Each number is 128 + 32 x the weight over its row's rms, rounded and kept within 0 to 255. Layers, rows and columns count from 0. Numbers have three digits each. The size before them is the row's rms in percent of the matrix's.

# v: layer 3 attention value, 256x384, rms 0.184, rows 110-127, columns 0-95
# o: layer 3 attention output (transposed), 256x384, rms 0.143, rows 110-127, columns 0-95
# q: layer 3 attention query, 256x384, rms 0.192, rows 128-178, columns 0-95
# k: layer 3 attention key, 256x384, rms 0.166, rows 128-178, columns 0-95
v110 098:141122105128091132127154173143124087139137117196138110142164166150113154151147122081119153129081092140086108075129167213117157089125119164101107120134123157131100132175096165119142114150103139140180209069093134174130147189170097158099152112092134162134126106139134163111090116087151118112
o110 094:118140119165146135115103127140119090161132099095128120117187120156102119131113112159151128137123175095136143112172074075109102156160100114197097121112104141129157157107113094120069075116194152182045094153173083115131108107137142114123156145158186149133128119188117062120109096163140096052
v111 105:090093129139150070125114111071097109141111085140198142112093086089125130110121177181140165080084163109124138155123104151214125103113120163095122111155099138097101137167086164133163163120158129127170132083148126139177106126100053184130080178170119233095140086161070133121115122119131143124
o111 108:124144103118084185141075120176163198128109152145117168172160190090130137212138103085182102175185144118144136130129098097136152140097119099132140185074126120122144084126108164098098163089104157090143118164083174161132159107113215084148164101142143078074108152105125149147126131103100136145
v112 094:138092088213135147144103115109117093138113122116147143094151168187123126190114123127111104180141123155113138110101168101138145090072184123126135175096099144139172143124129157156080108154092159158122147141106123145147128129097136190162087130174081121131171187145162120178150188124160167145
o112 093:128201136101155122085148160160140131112130082158151075123150095049131224118079120109143096104106083136104137125140103127175097174129100134090111159142150134158125168149104149124209125146081036142148122173127126082088140145102133072139172138137133080134105104091119149083138080125046141124
v113 098:143107116117152153143144179128161132098071127122146115127153145189158119109187097144152104112090087135091110123155083153178056067108128187103136199156134092171143094146143157118158130074085137139116083187122109129154145116187105216093170126109177127155125176111099109091124124096178136124
o113 094:144132120130116130136112144112095112151123159117097117085082149165101089072139145125117132123167186109142096106099165110100165158156155115178102135068101171051097160089088092135135117178113123150134135112156118116107155090116165035135169110146152144161127083092137112129148117116127165196
v114 108:205138120123131137150130130100121148126137166119098099108113126089114119229162137147095111142147133083154144119106158165077156078108136121144134138157131094203101112115118130082133095148112169091138151121202105173100157070123215153112147140141152099103152126152143145162069164156156125135
o114 098:152122159100134104102145169180120129133121131106098156145098081118150113113137093102129107153115145167087115102156095103184092193134120145143163113103154146100134119113110127170164114154115100158137079157067170096202093119189079157158084113097060101122128142104144131183135108154126113155
v115 098:151130112114177093204146079207067124054170109123103108104174131125105127129147135171168163086177084159113147116150093120142184115139129098152136124101165109123166130119182166113217130121099153104134132147126090191138148155146167052125089100041156091127127106090123156113135111109149149120
o115 100:105146169144168152117091131081103160130129123138180088065059158154113096125131153119127087174144180142168101137106195144155124088176139154155138128116093106066107095166043114118095137137082127119117159125089077015109109153108125099124177075164132166127097111181167096126147125141123145169
v116 095:155105193129175148073035156163177138206127112115105164183165185092111135090110110121183157024134123115146125165125134121112136179126111097107148133102131127089134125130137121051112111093108143143113139132142111074110183198141185135139178119081102071179081102130121125087142151159105113176
o116 099:143092102174077134187124144106095063135094150154148132119123083186111172129138181176139110199123159177156148132148102155085143115104157137164071107188122119162144073110124087173086177150129152155163104135103124141152089116078127134135118145107103124109183123158087147073126125138143087102
v117 101:166164179132156192104140073178091124092159136160151130137141081143121167160123137105039148114065105020107153120155127167146091149111133146090133212158122166103110116153102150173097101153100114203095138081092176185156137164179133153101137100117095145110124119113092120124179068087184125129
o117 103:092094084112112081109090109095133112156123155122169139105063156126122036082094160143213069117099153191146123108064133108158169105110160147078125152134175097116085208111120094105169117128186137178176087200101110096101146096157125123057129103150176083120109101117137081109137163091096143106
v118 108:124100091068118176127101159088167175115099170091099147161091150105097156145123104126132160106106163169090073151156148120126116141109136130156116063157105116119150189114164126082106086132221101143173114134173130136126155112090127153119093116148177115154143167138155109100166128123165042119
o118 116:203130094168121109100163199159099112162110049105118076139166128152145160178171165114136151194116119092147143080085085143133164144081102123102153133099128155159160097115120091195107161124117174129161097093126131105094113100128150131091124117135161095118116141164128166163143128159110141188
v119 106:089093096186186153137153149255109165166132078136104106102091099079132134141119108093175163105131113142153075096128164132140050144130104120145122076130157153130158152101148111125175106126099079129201198105137089150052161167134116162160140099206098146170131126130054126112103110082094147137
o119 113:110166130125099140079098130075137089148165135121191138100115145174128127131078187087077102140129112165167143105128121145159225124131186156105149161172129103160098119168147178109085119104177167087046088143096156146138084104171198083102144183120099087113152123112123129099128063140111139129
v120 099:138099068133066097180141080067155152122086095142118125181129113030166153146133116150103097110105135163117130134119131151172137126149082132129110121096147162136078170121087131107109165100128097090156123086123158093114154060152123122179142133117130161103131117172139100118136154082156160121
o120 099:142120116141148159090132126151096120112191141086132200104077143178112121154143146088158139139188113082097111158163088094100118120127124100076143143141063121119105065104143137136166213141114151119151107173090135155133123157061080214069073123148140111119145116107110174123149160135117125156
v121 097:164127112125099092051146108128109120150135126153167109134124214054117179084142164071105211203135133119172153136121104126115146142176068114120114062136100151109146122114109118097184125103121161100139178125144098161130161151155120181173132068145117124143170106147067118117108146092070068099
o121 098:096150158120171168098096124078117153142152143121085151094141106156066103164124119128167129097104124117077082138157104123113137166056129122178135164164122096105122134158142109149100146110133140119175087116064188114112134103126134077115108110095164134136130137184080120129129160162137173128
v122 098:107155158074141136152147159114116159131089093086111142095119109176173093130140146128109084136044157132131091152084134182119143112106198139147060053155128090138107147115112168120133146150093170083159170122119099106087136103134168166067143127080186144141168107118158162116150144138130104130
o122 099:169095143121160081163107083197195130104125063159114121152099160125144144136051074128197131148163108105109146103118133032088158139147110106108133100077122142119109116083138075128135126102169100109088116132123078130125135161172116115177113150145114091144100147134098083139120072130159121188
v123 101:142153170093109097126116154119105171165170161138091068146132158088112095111150106150133181148114101100131133170133079170097202136135124084118200145143100098153170134127127179133194124138183104069084216111102072158156094152115161149121157107128103111089141143147150149064128127148129169118
o123 104:113044053146145133120119144155143112064143149121159166127092067164138154074151132156114129127162158149155168094112167117157128080123105139146116141144123089108133148164224080136071109139139164076169081138112147093104144166131104130184158170105105081175202134095120071150139167156167093130
v124 104:049084146138153161027109107068083159080102220176078112141135124150144145078158083168151144091109089089117079119115046134116043087139107149146132145140079101120158091137178164099125155184171123114086103154133114146131123129114111111087137118122182132078107129079107119138151119100145104114
o124 105:195164133145077210170147158124142110101072049148198131177099088131132116149139137123110094098097145155134133100077180155162190114119177065137107128183118156098118151107117145128132091120123131135156109156193081135084093094182088145124098117159082084141122080103150131165078152181104119127
v125 101:112143106187150120157118074098129171115085115128088102159128185128098159137194177109116139112119138106153155183110097155171127133132179127153209149100129125173149145085082169107139091149072139100158090130148108084110135113084069136184124140136119120068151114168168095127097140088116134147
o125 111:185162153067113146102120146124134123092091117097186133093166083146183135139094102111095125096087115166124040162078131148119169112076095118135062095180145143083143128172134103101135102089108120124085116123056184154140111157137193115078162096162124116122103105152127121159087101127105131088
v126 097:116074166128142184090156142072141127087113173125107119148115099162195144105181065116163115083163136138141137143105096093112049138136128120126137144120107100146110117236200096103108117137124091173084055141088119175097119124169089122120223197131102167132172146174155139104147100107090143128
o126 097:128081125169187103150128120205146108088127122129155103168127122106100084134138111132068115158088143081152170128094134135132076138146206110087134096167100113108178100065129145107119145116096113138134116122155121170125151089088135136153034095119162109063091143101154095172160121179100133111
v127 107:154178111140158187148132140153131043129110109154138124146146171129138134123146102136130142100053169170172095136096160116159087176096074113114137128170130153135117125093102128092142180154106147111112160189156085114132120125087116153093157152154147155147124066154106160182099126115126127158
o127 104:133094142080115016184111137105125140101084125113144169150101096078112159160081136035105158146110154058054078133148102090147185110103184147188130128094022172130163106152112140114102104109137098179155171146081102121145185156195127175095088151112151096153126083106109102117192096122114158131
q128 082:054082108143092162130141185079134135124171147161128098111126161066153164087128115072122128096151124144061165092146121133141129156090053117107130161173111107096093111169120138142119151114130123122147121088195080138075120140120132122121132149208138176184113124166049163159145121176076174139
k128 101:146085124096140159171092121078144137122117136134134059136097130099151105132151111168144155094091106105111079094118115100055130163164132050140165102154079120116108129157121140074118121155126126109194094146178113149078139144112119132144133108144123167105173092077114113105140158120108109111
q129 094:112107130157113154103174145104139124125106148118137112131145110141141180197166121161151123140164095142143194183148163114105147104102192144112080083105131153127146089111120140150136176214134139125114127126087138113108144064101097157115121129129125096138149131162101132195104103074141139110
k129 101:111129120110113110108041131134095149062132095141117174100082100112149127076139021132088178144135159109142132092156101093202160096159087104159131159148163109166160151126072158149138095139138102120146165112130130139091153245109130134148187159076137118130137153138114139117167167130176148131
q130 112:100129089162137083207127113156168191076107152126166171153096132101153114089132111112153136057073168129111151112133177179087143105190166118096104080139138156099159179162104133100166121205164098103122106133117145121105104109115112108124133105081085131166133189125170147113163109167211121173
k130 099:120141138130125067192103103154083122164120113094142074162089124137165154168078163187098110161113138112121101109070180140110080125079150172190123140133112173114138084071136094150106141163147104158180173135143124137137113105128131102088074171131044099119142085165162121201032132037085141188
q131 105:100089054181173193182141118109171122128127122104136139121126150097109133156109176139076145099130125121140136130138133129134163185120111178114107146161117172146154084175157067132148072136144126086102137107130134106084122171134130173168100115086095162116095118151201102116156153106140113074
k131 101:179112143122143110096160161097065196152098160099096094116093069125129176102105129116113161217163121126075164118094097165131083114111164095133165137104176094130132088125110135135099134125058164089183148100147087127126125129107113077117096120099167136139148086094081148164017088113102116154
q132 112:141169095179109128117177101155137126080152154128162105108122044174122080164131112087190102136194155130115117134177157178116162091142049129102051125119202155168144130127076198169162154152146133141142068146143141107132125043077141157133157165117064110119181104115131194134125139150144116182
k132 118:167119149137115135063143113143055148101177073114116096211170178117172117175188105122126205090133119121103123150077133132118113120125243158136028110133099141119098139071128100126131130141100133149174088141164142145151128141144167142105098171137152103129130126146156084140078122142150117147
q133 085:090066120108128052131077118125112173122156157135134158100077133116107093097126068156130059135035141115150116123113171112165152096091126113143176060138135168126113108100106110100123076164203102132146111094119070129183077127178175150131141168167180117101134119125114131156132183139088116132
k133 083:104197139140191145147210079125121133088087141170149131170127167146075171119069159105098077061120147139152157196139159164119138126147123167128119064123146123172133163128144097155113179145102139122094177085081126140128139102182110084149160131144150099116085206134131127085169059181143116115
q134 091:130092160182123177189153141134105109135129110081121153137073171104118086138085068092178171134100136110125121083197105163164130129191110157121087165071133105123170097097128125115078141128139143115150196123205122151144134150129099173135188091136138168165134116141138197151149088164147150143
k134 096:142077116142167110079128147182103173114115129140127173099134136181128134123135224125112090160149051141120181158170185131181184086123157130103189118120117123143134100081118053162114159111074105157075101127121164170130095159144145181102107141162121147089167199187153099132128152049108103143
q135 090:126107150095142160088130151169126134100131139108101175149094226173107149111149115132118123133102160102139158154136100102100064163127084132114135147085126083074100139066143134109073096153126116126120182092074140170104135068118171079125167105133172140117121179198127164130130115110091131111
k135 076:116143158068172118105042170111143145137105174157137099103154081095052173116078139103097086102091110139094091110120137150095115131149098083137170155143197123092126189175157140174135180189117134117112124085155134071175121157130103118093150083180121159161140150142101053130190118139115187140
q136 084:170123132092135165115171159142148091095124119141125159074145192107107120142113116108137173126154115120119136148167123170144151106174167158134106171067136100099080113135144106150078174099113133133094115103183094132131084116130133173153130104047158182122123112169151231133124079110137196170
k136 100:183125177113119082111111183136133142160089106118088121091152129160106144093139187093208086117127079196183133145166133133123122167135150066126098173146166110129122127133120072144102152066074123138126089159186103149200091143129081206146140187138188156129157147168065117082131156138127126187
q137 094:136117161103150107080071121139085188154113104145121161189107113151136153094101113184151107133079150122106162066154110162077109133112154114140145088108143106092102183072121086113109184145137050133096145115128114101145139103187091130106156078126144066126204157149126073183145119135115173156
k137 085:109146134162097113160103075106184098184122192160125120096135109054083122089186096124132107175062144169210064106154085123095114065106092130130129103076119107127149106141131174150149105070185102169138186203098123097116129114108103099136159114168083124101135105110096135099175127137135127142
q138 088:105087109201134109047131135134155105118135086168079108157150160168029151088129142122114094127119126128156087129086161158120137131099131147128138169071079108152165090144171111126118130077094157107058151106149127192043124116058126099152170130102132088080104148164154138117102141194128141129
k138 076:153151148131139123139163102143114127174132090104137138127188131120167107122122126148172089151103131088190125165162129087181138096081179149092160124133074103153152101065092147160114145149170163190102202146124122116120149086144108165127121118199146154127156082121137143122083165116182109176
q139 089:156106186140131108114128124082125105108086156166099154150114108150099149107148095149127166123172098128108160055103126126139065132067196115138100133107147119100088156107139115166140162174134121093139132124105091136060106107177082109120125194167113127118124124073101150100138109114092117042
k139 096:044147127122149152169099096099148125078134153165131125129101107128175117138117068140097178138145140126122132079095134109084107149140125105148127101189127089147114203164141146095183050201164145098194149154144106095081120112145183101032094113069158104126102132125151031138131137162193149084
q140 092:130131075094137105225131137138155073116099120102155119129150076089176146133185154135142037103056137120146128142102176133139180122148199109148134085145134152131130143157122073128137162185148116080094106104130148085112139137139107089106080126151126167130150114096132144165159171105174184086
k140 085:105166128140086118119152155185092147088162123117107122147168107155142139185093112132081167114137122075167141129135159168158110185098160152147138122195161174147138081093063098103134142119109096132164079113079137122116089158137152140137130208124106112147135165137144081127095149133118094160
q141 100:162115159085103055116124074132075089088143134135095139091151137207099135123127144074123113077103108105136097127157115112064120146153105140130054095096143125132090123134104192140165092102131105154163085205152141161114139059136132177083068091130108094128149096113117133066164124114129059107
k141 131:127104122159122119092131150111173194135107111125104159117144165148103129119144136098111135111147128149140140104164059124157127134157203126114101075115102130135134131112090118124128107145199099164145136112140142089147130159163122131128169171122188184115145160064134190102113073205097093146
q142 092:219132074117118102143115123171119056169170089152161150126144119130107172153130155125132066092172130161100094115151124121109150156125178170117123071142128103132167121122107107127052106137071118121158146077155131137192167145129114101099180110116131124127192178134164129065148103085122152197
k142 099:111145153103107111111121136126086172090136181084137153085169167149133118156128157111094097107070132151128100108160169126121155065152082134103148129091121163149091111113161085115134153087134089192083115199176143106133092120122178112146099156199084088091110076097150091124157144130153077157
q143 094:130107090118162137155102113218060158128174109102161122111105159130134105126141087083150128128141079147135124151154208174118143073149137124134111146117170179065162105112114195153092135182137111155131134142121163142180131094138160168109173118132102103095188148156150140120105099156165105135
k143 098:191142137148116119134146123124143152075109138162123093130122119108118152173160144145087147069145159132079151137125115119205128098128134138124092109113144094185143124121110133095098206111082128099169063136161155139146099140114162126094129143111110112114118162143150129190172165107186118142
q144 084:073172158132142121136126173106131145111111095094122095179225150180147178114110159160092095152158104125162138079104080152164129190102100152146124153092108135155112105165131155148123205123085156081150165141133106175090141108184180140152098157149123109119083091165111116130113095106077114116
k144 076:112112117116137116143195044104114079098131101135133197126111085091140077135179037204120169146087170143165094167092103085117148101094164145115153119134115127131183113075090135117144074156155140156121133168137173074107157078105098145130177124134141132128206136104139137114094153142186128125
q145 090:079157156136135087078172127135139159102086117176126107145204100122150123160139107077193163155147157168132139164138118143109068088146124140154050115130121174109080143152137128123158101139118145098111091096183099150060099120173142065144161163108135099140036145092075108120117104121136132078
k145 080:097137091120103131132082129104106143113112138125139128200100085111132138161117080161103101148154063130065122109140115105178194247130127122104121151174116175119179146174081128125140145145137115104137085085121121122150159135086180144084082166089109163125148162141127116138152126160088144132
q146 088:177143126077100136082150078196106141152139149144130137098140077109101070138137130112112077094200140151141116118125124126115076079127100139082103201111224137087108206092124159097094138149122114129168165118066137189143133095085190162128108156153126096104104075123118113099130134149112165115
k146 075:096143143067137122130066174099103149111172111115141058147111138089099129156134134131159136088094131143074100115128120135068091164116080066153108129173167158120098150197160177096169149129123132083135080100153119070113116178101166125119143135148068185128139147104139042113132120124052144097
q147 089:119136131136139095115120127115155136126019136151122147136123105146093172122146127179128134185095137086120130077120175133128129149147134123118127103090142169123122130136142110062099108073114109129166152131134114080170120238152140142170114095158163124166029148130154150131186174155092140155
k147 092:072127105113120099156133130122132200135142186070123193142083139055145101123066104167160101138096109155105093158136089164034112132125186119116130143184105121081141147157141091113111079141122093142137144083135066166095142105071106120128152117143143148156165136091060095120073033107100120135
q148 082:124114140094116073080112083105097079145119126164092121166185119169112125050125173156179090122139136143130078129146070109126090155113126146164166083088104123115117102135085115077128099056138156153163088167143179088066174124109109126138143123128187034148104091152126160117050150152082091118
k148 078:135182117133116125140210078169134114124095101135110165084165096158187087178164075134093148143145137153238139166106132136154140106072159189088104125094099093132181117112147097144117090142194119180062175168074140132139139075155131102159124131137150110119130123131125129109165136158192100167
q149 082:144109107097104119118154138152115105111088139147123108138134124118153150192179105095124153216191115139098140123142179122118090124160149117111150063069118142127152149129111134129136113140059113121142130143098118162170130107093040127125144159158159091188150129125144164123094110132145148079
k149 097:180083135124146140180150127097175193115142129122095102104060134088156105142074056197129184071142106120089129101140120145134103124172150146094041131138122120136121137175133147097141140116104048100160121108195094127130174133172174141090143127121122205119136166066132127147147134101139109082
q150 087:065106115160186155168169166160142149143180099168131127103105147037170136117122115091105129096124132119146171182127178172083160082105167123108207142172128124108167120131172110095185116210177158144122123093116155089146162105124144054111121171123088124144057136058133141121147184111167164123
k150 083:123137084157148114131056145156125170158112128102178159176109119155068170102060127124070118195181166090069167112109152131225126157117097150139130143153182139154154163111160108139129129146046113104102121058102091103135093124100170104059144128121134084136116140157154077167154084107113166118
q151 092:140093069148134110126164147114147102105144118101150109127092139095107110167135128142148148189171109117151113088094168145188122134163109123121098106128090166128146062103171138093059141126135102122145073138108200087114175166160188147149072225158101127162121120084207150153126166191129179101
k151 108:120161134119111112138173104150158137151157120105122108140184046123168119120125096168148133107121153135148157173100121132114114113129165124149120158170135145106142072142034105150138131134141139125096089117087098174146085161110096216121126129114109197152110176155099144110114137131146098139
q152 099:116105089094184113199136157138147144143115141099152155103152097079142159153105206115139150104073169144142105137139156121163159112141111103205163094160137146105142120129084116117162101064108150094124122135121102067144150195132069091103124130101089151180127120115144097064111108141108122059
k152 108:094162075179144161088106129126061138148092093102092081103115112140122073175142135146121188165157169099093154069139131185135129118087070102086090147135144137139092127155143091135083118137092123159136094103101115174112104074081123122181064091125162113125088082142005193184146164099079140139
q153 096:122139120136149196151124130095124149142127147154143156096079091130146121092119134109133175114072169092118133133132142142096145147109116200089160184171151093157141086120137128142169121200159131142104116116095155129103198094100131131162136164122111165142122163106084119148121098127137166088
k153 120:172070089139182166094143149130116149092067185150100048139064109114173184121090119151053145151197113098089163118108141123175099156133136096144170122080145077103131134147142152114093126152050125056124091112146096124116108154175166064076123075071167107117117114116192112167117125091159134103
q154 140:178140148139112113122115120132082161173157161132117118129118142125167112138168081087110096122075159157101173074151108159080115109154134102124123120103199093074135169108110145152129129175132059113109132131106143141183151038174137120106112080142123110147149125091158118145155127100150169170
k154 081:152162159153068128092130094143166093111130141124189106099156106133074117081141147130105087117058100145188099141144176126090166082098147178094135100119122123110130107105135119114148113070133117230132149210190127129153159103122124133143141173128044100099154094143132083107161141130169120161
q155 094:129093139123090152144053117126086164092152194091122198068142146090121135098143143120149117064075137153145146119176176109126108100139128164128154161153174135103141174096082165148146144114133111119134065162123105113148129153148048134100137092106150153178138059123093121118129055129138140139
k155 097:157094129133182098108131172127145136130092074110110110138081158164114167100139178115118117104118137119110141103159128140145129173156131093131147145114124034088108136161134078159075137127055141095108157085185092102212171133119123131138126111140149144078156170159143113151145108094068158090
q156 071:121116078176145147130178103083147123110138102145109038117117155046158126137130139181118140121162109133116096163121099102088188138176092092141142115163094108120158081181109174070132122134159094100162120170090166148057166151115156104126094188184109124117081090125108114138121132149141142157
k156 109:152136098158124138154196075123122126109105093128112141080125156143219083130168119173112167122134108132175149159137119129151139077097167172097150084094045085143165087124104097099117099117189125189109122188128132160114138102172123117169130137099145092115158101097148182131133150115179045136
q157 093:179071110158106160114141117066125133171168100103102124107169150120171126142117165118127094121054111160155204102166076145093156120101155175116167135123090129131138136136138107097108104108141091197078090174160100091165174110106121146148102086097166162166149079141081136120123183110103101123
k157 094:150156122155149137100180106148118108118081116128120184086143162157159132103148145132128148147152152143221133176157126120188149081074140198115139103058094074149146104078105089141132096077147138193072159165071117126154127091159093104193135137092181050110117128137142163145114100138178082158
q158 111:110152154128177151147125140096172084126121089157131107133140141145116143173079213151106187188192124142054144166098123104127117173167108118157119149162096122094136095147112159088127081073098174107105084137132138115097159147138152114162135144135187177158092098158111158110097134107090107074
k158 107:111130118067116123072167128161117093137131146079104085111131096154137105095149126127188086108116106127204148134125133133115128124054076166143148177122130124137117112102152072124127183131171151166136138113067120150161091139064056191157126128096100148149116126116087183101152156181083126152
q159 086:204145160119104127164101154155069161098129111112141155110120080049139129148166107100124122081062096128132111103138155153115124109113145136177144127136115088087121164150124137107139144170141082128141103162089118146140143137131121112143111166031092128113103111105124115127172113117210193177
k159 097:126120091111123129162184141124162159124141116100172134094052176145113126113091204138109133111173151108144091117150131137164134077140134064095110125093117130155122079162133172142083170058084095111113158113141114099179098153153192118133143127109099118105198141137140155124144109128135090113
q160 093:109122112115164076112100143108137154167076187155138133143111144100124109124130197109103140156088145154120153109127079115159130113131118151161129111123150138127104162150144102138082096080156163163055198169176117149123158162172067149205112115175211134156131105094102093121180163103037090135
k160 102:148158207117108134086116175129127108103112156120134237074136189168110149060156136073143105094090120157123146159121150113024160185152099137114141134130151082102098150165131093087143102111169084152148145172160088122123069150135081079151121144076106140113079102138088154147110095132148141092
q161 141:094104081140157072139123124139112195151084151135146165137088131092170115151130085124089095113072127150084148071124119205073167101109172110134123102126174112106142199139115105130144138186126047128075134112114104104142139069157102085117115116103102113151140142086167094183143141113167160167
k161 089:087169122174117051155121123124150112149138165125135136138109122068085120069105111170133154195097139159155110130120130112082135086108124127148124159115132101119129065095131169145158124153168117125176188165118139127136100086107123077109122126105080117126135087157090082127072134093110142128
q162 082:085104151147219118170115096113110199124101093108149166147125076108143149131149061145153180110135126095102156175129115124165081124065120082122142132165132083118145139094136059119142101130065090148117146171098113142194155097126114178097158101139171086161114162118162141139160143126184098171
k162 097:131120131133118151120113121144091113172141160137118115160113145093168081169103125108108124125135160121068116104142142137116111065133108168116126122116126134120142199202132200133161124175106161075143118093135123111080109107085141009135128084112191078076172106108085114174194112091124127097
q163 093:133120147180109120080095157096128139199153126142125105100135181169131140089123135134112115143110173151131125157159049136102125126146053168110118141131153089135086105182146123125194149119118113173088155131158129114103139113146171096185142069111110179129045143169110110095110164123103149109
k163 088:163108106134150163104125199080111118123087158121122102133094170080099138119105144127163119155133087153113113119172095113112171133133087048119156132083117125084124176157084126134143093109133112158107142145123100148118140115090203108121167065122114149111157112142165132148103128086108141156
q164 092:093135099117172063158107181106124145119153098054126101125141117087138160164140196092192131103085106129118139063137078067078169181093157146146189121085085173086130118141162088071069148059141117141103078145138133079118121090102138125118207172137129122076148135118117095128122112162135150200
k164 095:157091085150118116201161098067150085138116121155141084096124163102204072146161141191136142087098115114164084119110108112099100111121145096113159115139053105134146105141103130074111112144159114177168119192145113191085133152120111122186112112135133104113180065075102158133144173133146076148
q165 095:128104180122149178136153136154105177164142120133120099159130113155094055086119075081109110091124188091104129126179109106081151122172163122125083136128191037092115147119129163123126086143151124132085069104190114132185122096106139121131150100150128217153099205153120126092095160099150130176
k165 101:181154120140094131115089104152097091113112108158165071103145093173113178175138192136114122102053139130150169124140159157143103131045126160136142083115109141099117177081150103078132164132144156166150163161103177162065167158128121112115082106130143097089181109199119152159166158181112119113
q166 102:100155095113186082082170125096130131099130078147155142148129119132094109114080153101116145098104159139153161119101095109132162156107153171117112066105138112131079134155175106098189103148189118158153126093188049094041129129131124139114079164117113173201088111072078104146124131143162120094
k166 107:106139142077126073183122180159121088098086147107122141098136129169083119103118133181131110173115093166157127169147122057120166148188147100219166106139112140164081110051091112139104120113208114135119111144136095138117086144176089158120139202118147167100137115140134107079092145177026153192
q167 102:178116171164140111136173138078128170099167109173182153129162106208109123143151096136140172130136186109151151078126117159129112064244139143095151117120129195102131152110170125152102118156084053117134152113152145139177124143199171126110099123167128095142163154104130147100103133086149139141
k167 114:176125146136183107123134072130141149116046173117109117119115157074142134142160119133118172126076060142062169102129157112099132144129165117092095062139112158122117161147143132083126079096156082090118162159189111135073166081153116110145132098106141150094152145087144122173111133134137091089
q168 092:148096155105108109160100110145191105176077134124137113120199142136143130076137134111084162107141052131100100166170115067112151135148107103139110132104166077149045114165100139117135077061120150120106178165153113163149084157076136200133090022195098169135152114204149131047125114127093100186
k168 107:115161153110128078073145145093085108150115123086069168056098139154086093112169155099170100147083159207165121149166096137084165143112171177136163130100132155142162129100142129158091163104166077164137138176150149119135148170116067158142171135094149177155138131160118143125065158131061174154
q169 089:155130120058148155111090094115083121173180114134130090118124093181088131138101135162144140088200126112139125077153123097149144154139178106093164123107141112116091177071172099106093149070074125117133150143158180099185159137096064129115173110193121083104194127157092116098093128116181114170
k169 086:196086117146118115184143139120157102121126119116161108107108159089183080107191164123170155081051116112127107134123117136076092098135121101124147065131103138150090117138139145076108116135143107147138055184165101144101117171112154127190129099160101133089174083055145157131165179111123066098
q170 088:112114156134167196164113121139152071197111142104095095144056128150120145018104094123065122084180086090099148080090185181180142163096140124126151192137111085083126193124131167151155159138139123114118189124077135123061129155106074105111081132106156154149153132140138171152113128113153208113
k170 081:094185155090120166119090145159157150099154148111140195152143112177075165083093141067071068159158140141182159136108128130159121169117170122175166154187179141131107146103158068163154085122113161111099134089133138133158112114143120086067136114150105105159107188159187138169148125119119152119
q171 090:155157130085062126106144145127073155122097123170091124140194132189111160118061161115115073127157085159085094151117065124101088231082207111134113171109070094057086173118114103135095133074117102114115115169155124165161140147153124095168124120130175125114117084162119110141079117149057115139
k171 101:154127175096085088166131183154155096097143096204152129084140148155098125108119107116102107094103120149183104129151140080144130123137081114183166145154163124155153137107127148113149083141194205166105149149085169104110160126133125074141134130147072155093181169153127147058160131210141139101
q172 068:084151152122119120092156139119134158101109118127078180120181042167080108166149142154151179122148106108127150094153103109146125111053114147152134138054155144166098109065159097137075129015106139169110183131154110137182129136134161148142125123161170091108124162176083199131085131111148100132
k172 106:103157138131143115064130131183118125131110148107139205119153124174080169111103139058133083169149159149140152154128133149188148131104128182129101141104188119140119140116146115197137125114101145124076152086093135094180106106129116117095120129114148114158075185185138107155144091139118174139
q173 092:107118162101177132160126115139117153118089060093135113089146070108168052093110158139097169108109141168102099137110190170122166105109124054149135175163183133098170112132097116144183166164140146119187145058081150080136121124124109090151124117129044132128116140084119125149120153069152136095
k173 097:136161039124142180168101112187137090154127154087139104145080109121110151160128136107082144160196150097123137132082136160184078117092135149156109104161130156175116131131186153093133147141090122094097125104095146210098113129130120141095111103048130113201113102158183137155141154156128109129
q174 086:104088106165169068059120141137166151118103147111119123116158144136046155134158132112129121144092135112118199133159123128127128128101151154164104101090141193119158157141152151127111108138180068097124093148149104134122155101152054115110140126059133125154080123116139058115135088153139162090
k174 091:102155136082165105136089176136119139135131169126139092180093099111068167129083104078130100146139137116055147092097134101118127209167098094171104198181207155126083157154136144158129145158064124078143118054142118093130110130095174138066134160146105182174102149135115093147143103151053201131
q175 118:173119141105107110090134076145083145171114176155149200160126136139159106100127105122144078094087121135123142064154127163078107112176145150102114064083175111111092190117114137130110111172141022137097152154136131125152144066160112146089138079113131081154163131125139112162164121104136147196
k175 076:098127184144140103134096124102151139104131148123126126085098117072133119099176129131105112132023144199157087132178104134083140067125144158100147136075133095113122101112109149125145149084182078183133190229147124094143173149122130087155118142167102128066158147099147103118120077122140134122
q176 085:154116138165111173109160062178086173116088144154107139148102200181152120082146083134124177101194142083152156118140128108142111116104074185100074150078132102097126134119114172127130153178120117124113123138076107124070116119137092161127189151109139065132093140109104090128129094169181133162
k176 102:106161137146139125076152122198123104138111132127138206125141132181121167117120147103119084172152147160164141174138137168209149077101142200140125138071161095147144128073118097155147117104119141142056176121092155112179121097144127100109123137106149081128099168200161140132134086122156135142
q177 094:099120106241082103120171110094167090083107137071136087131112111099145136180151092106103105190145103165174071145117125171190164136113103100133114135154103135138163149192134139141142088137133100105079100118142115107100147155146135154172107207060142138134078141109108128173156127089123125110
k177 094:079154156082123161129181157135095114050152098136105115188118097167119117127121089172101146122208129103105191142103119057146153123135110113160131092155094168137117087109081086156080088134177153113152115110101125135095137118150187147089164141128116145141152130147138099140087101170141082111
q178 100:101101116107127139107144109099172083084134117138104077085171114067076172152090139107142134139130097115144098136147124113176215150057136161155179150092082131176149035148177128150109128065118162164112103113139112091147125177089131187136151158092180133105093108115090132133086141112092161113
k178 073:109094137091172130142087199108104147128126161112147121173104135115091138103106121080116128142163111087054177064123134092104116187183121030142128157218168177141096182163152126113118126172080126037164083064147093112091111151087154129087157138157123168144121136105115072100171115162095160104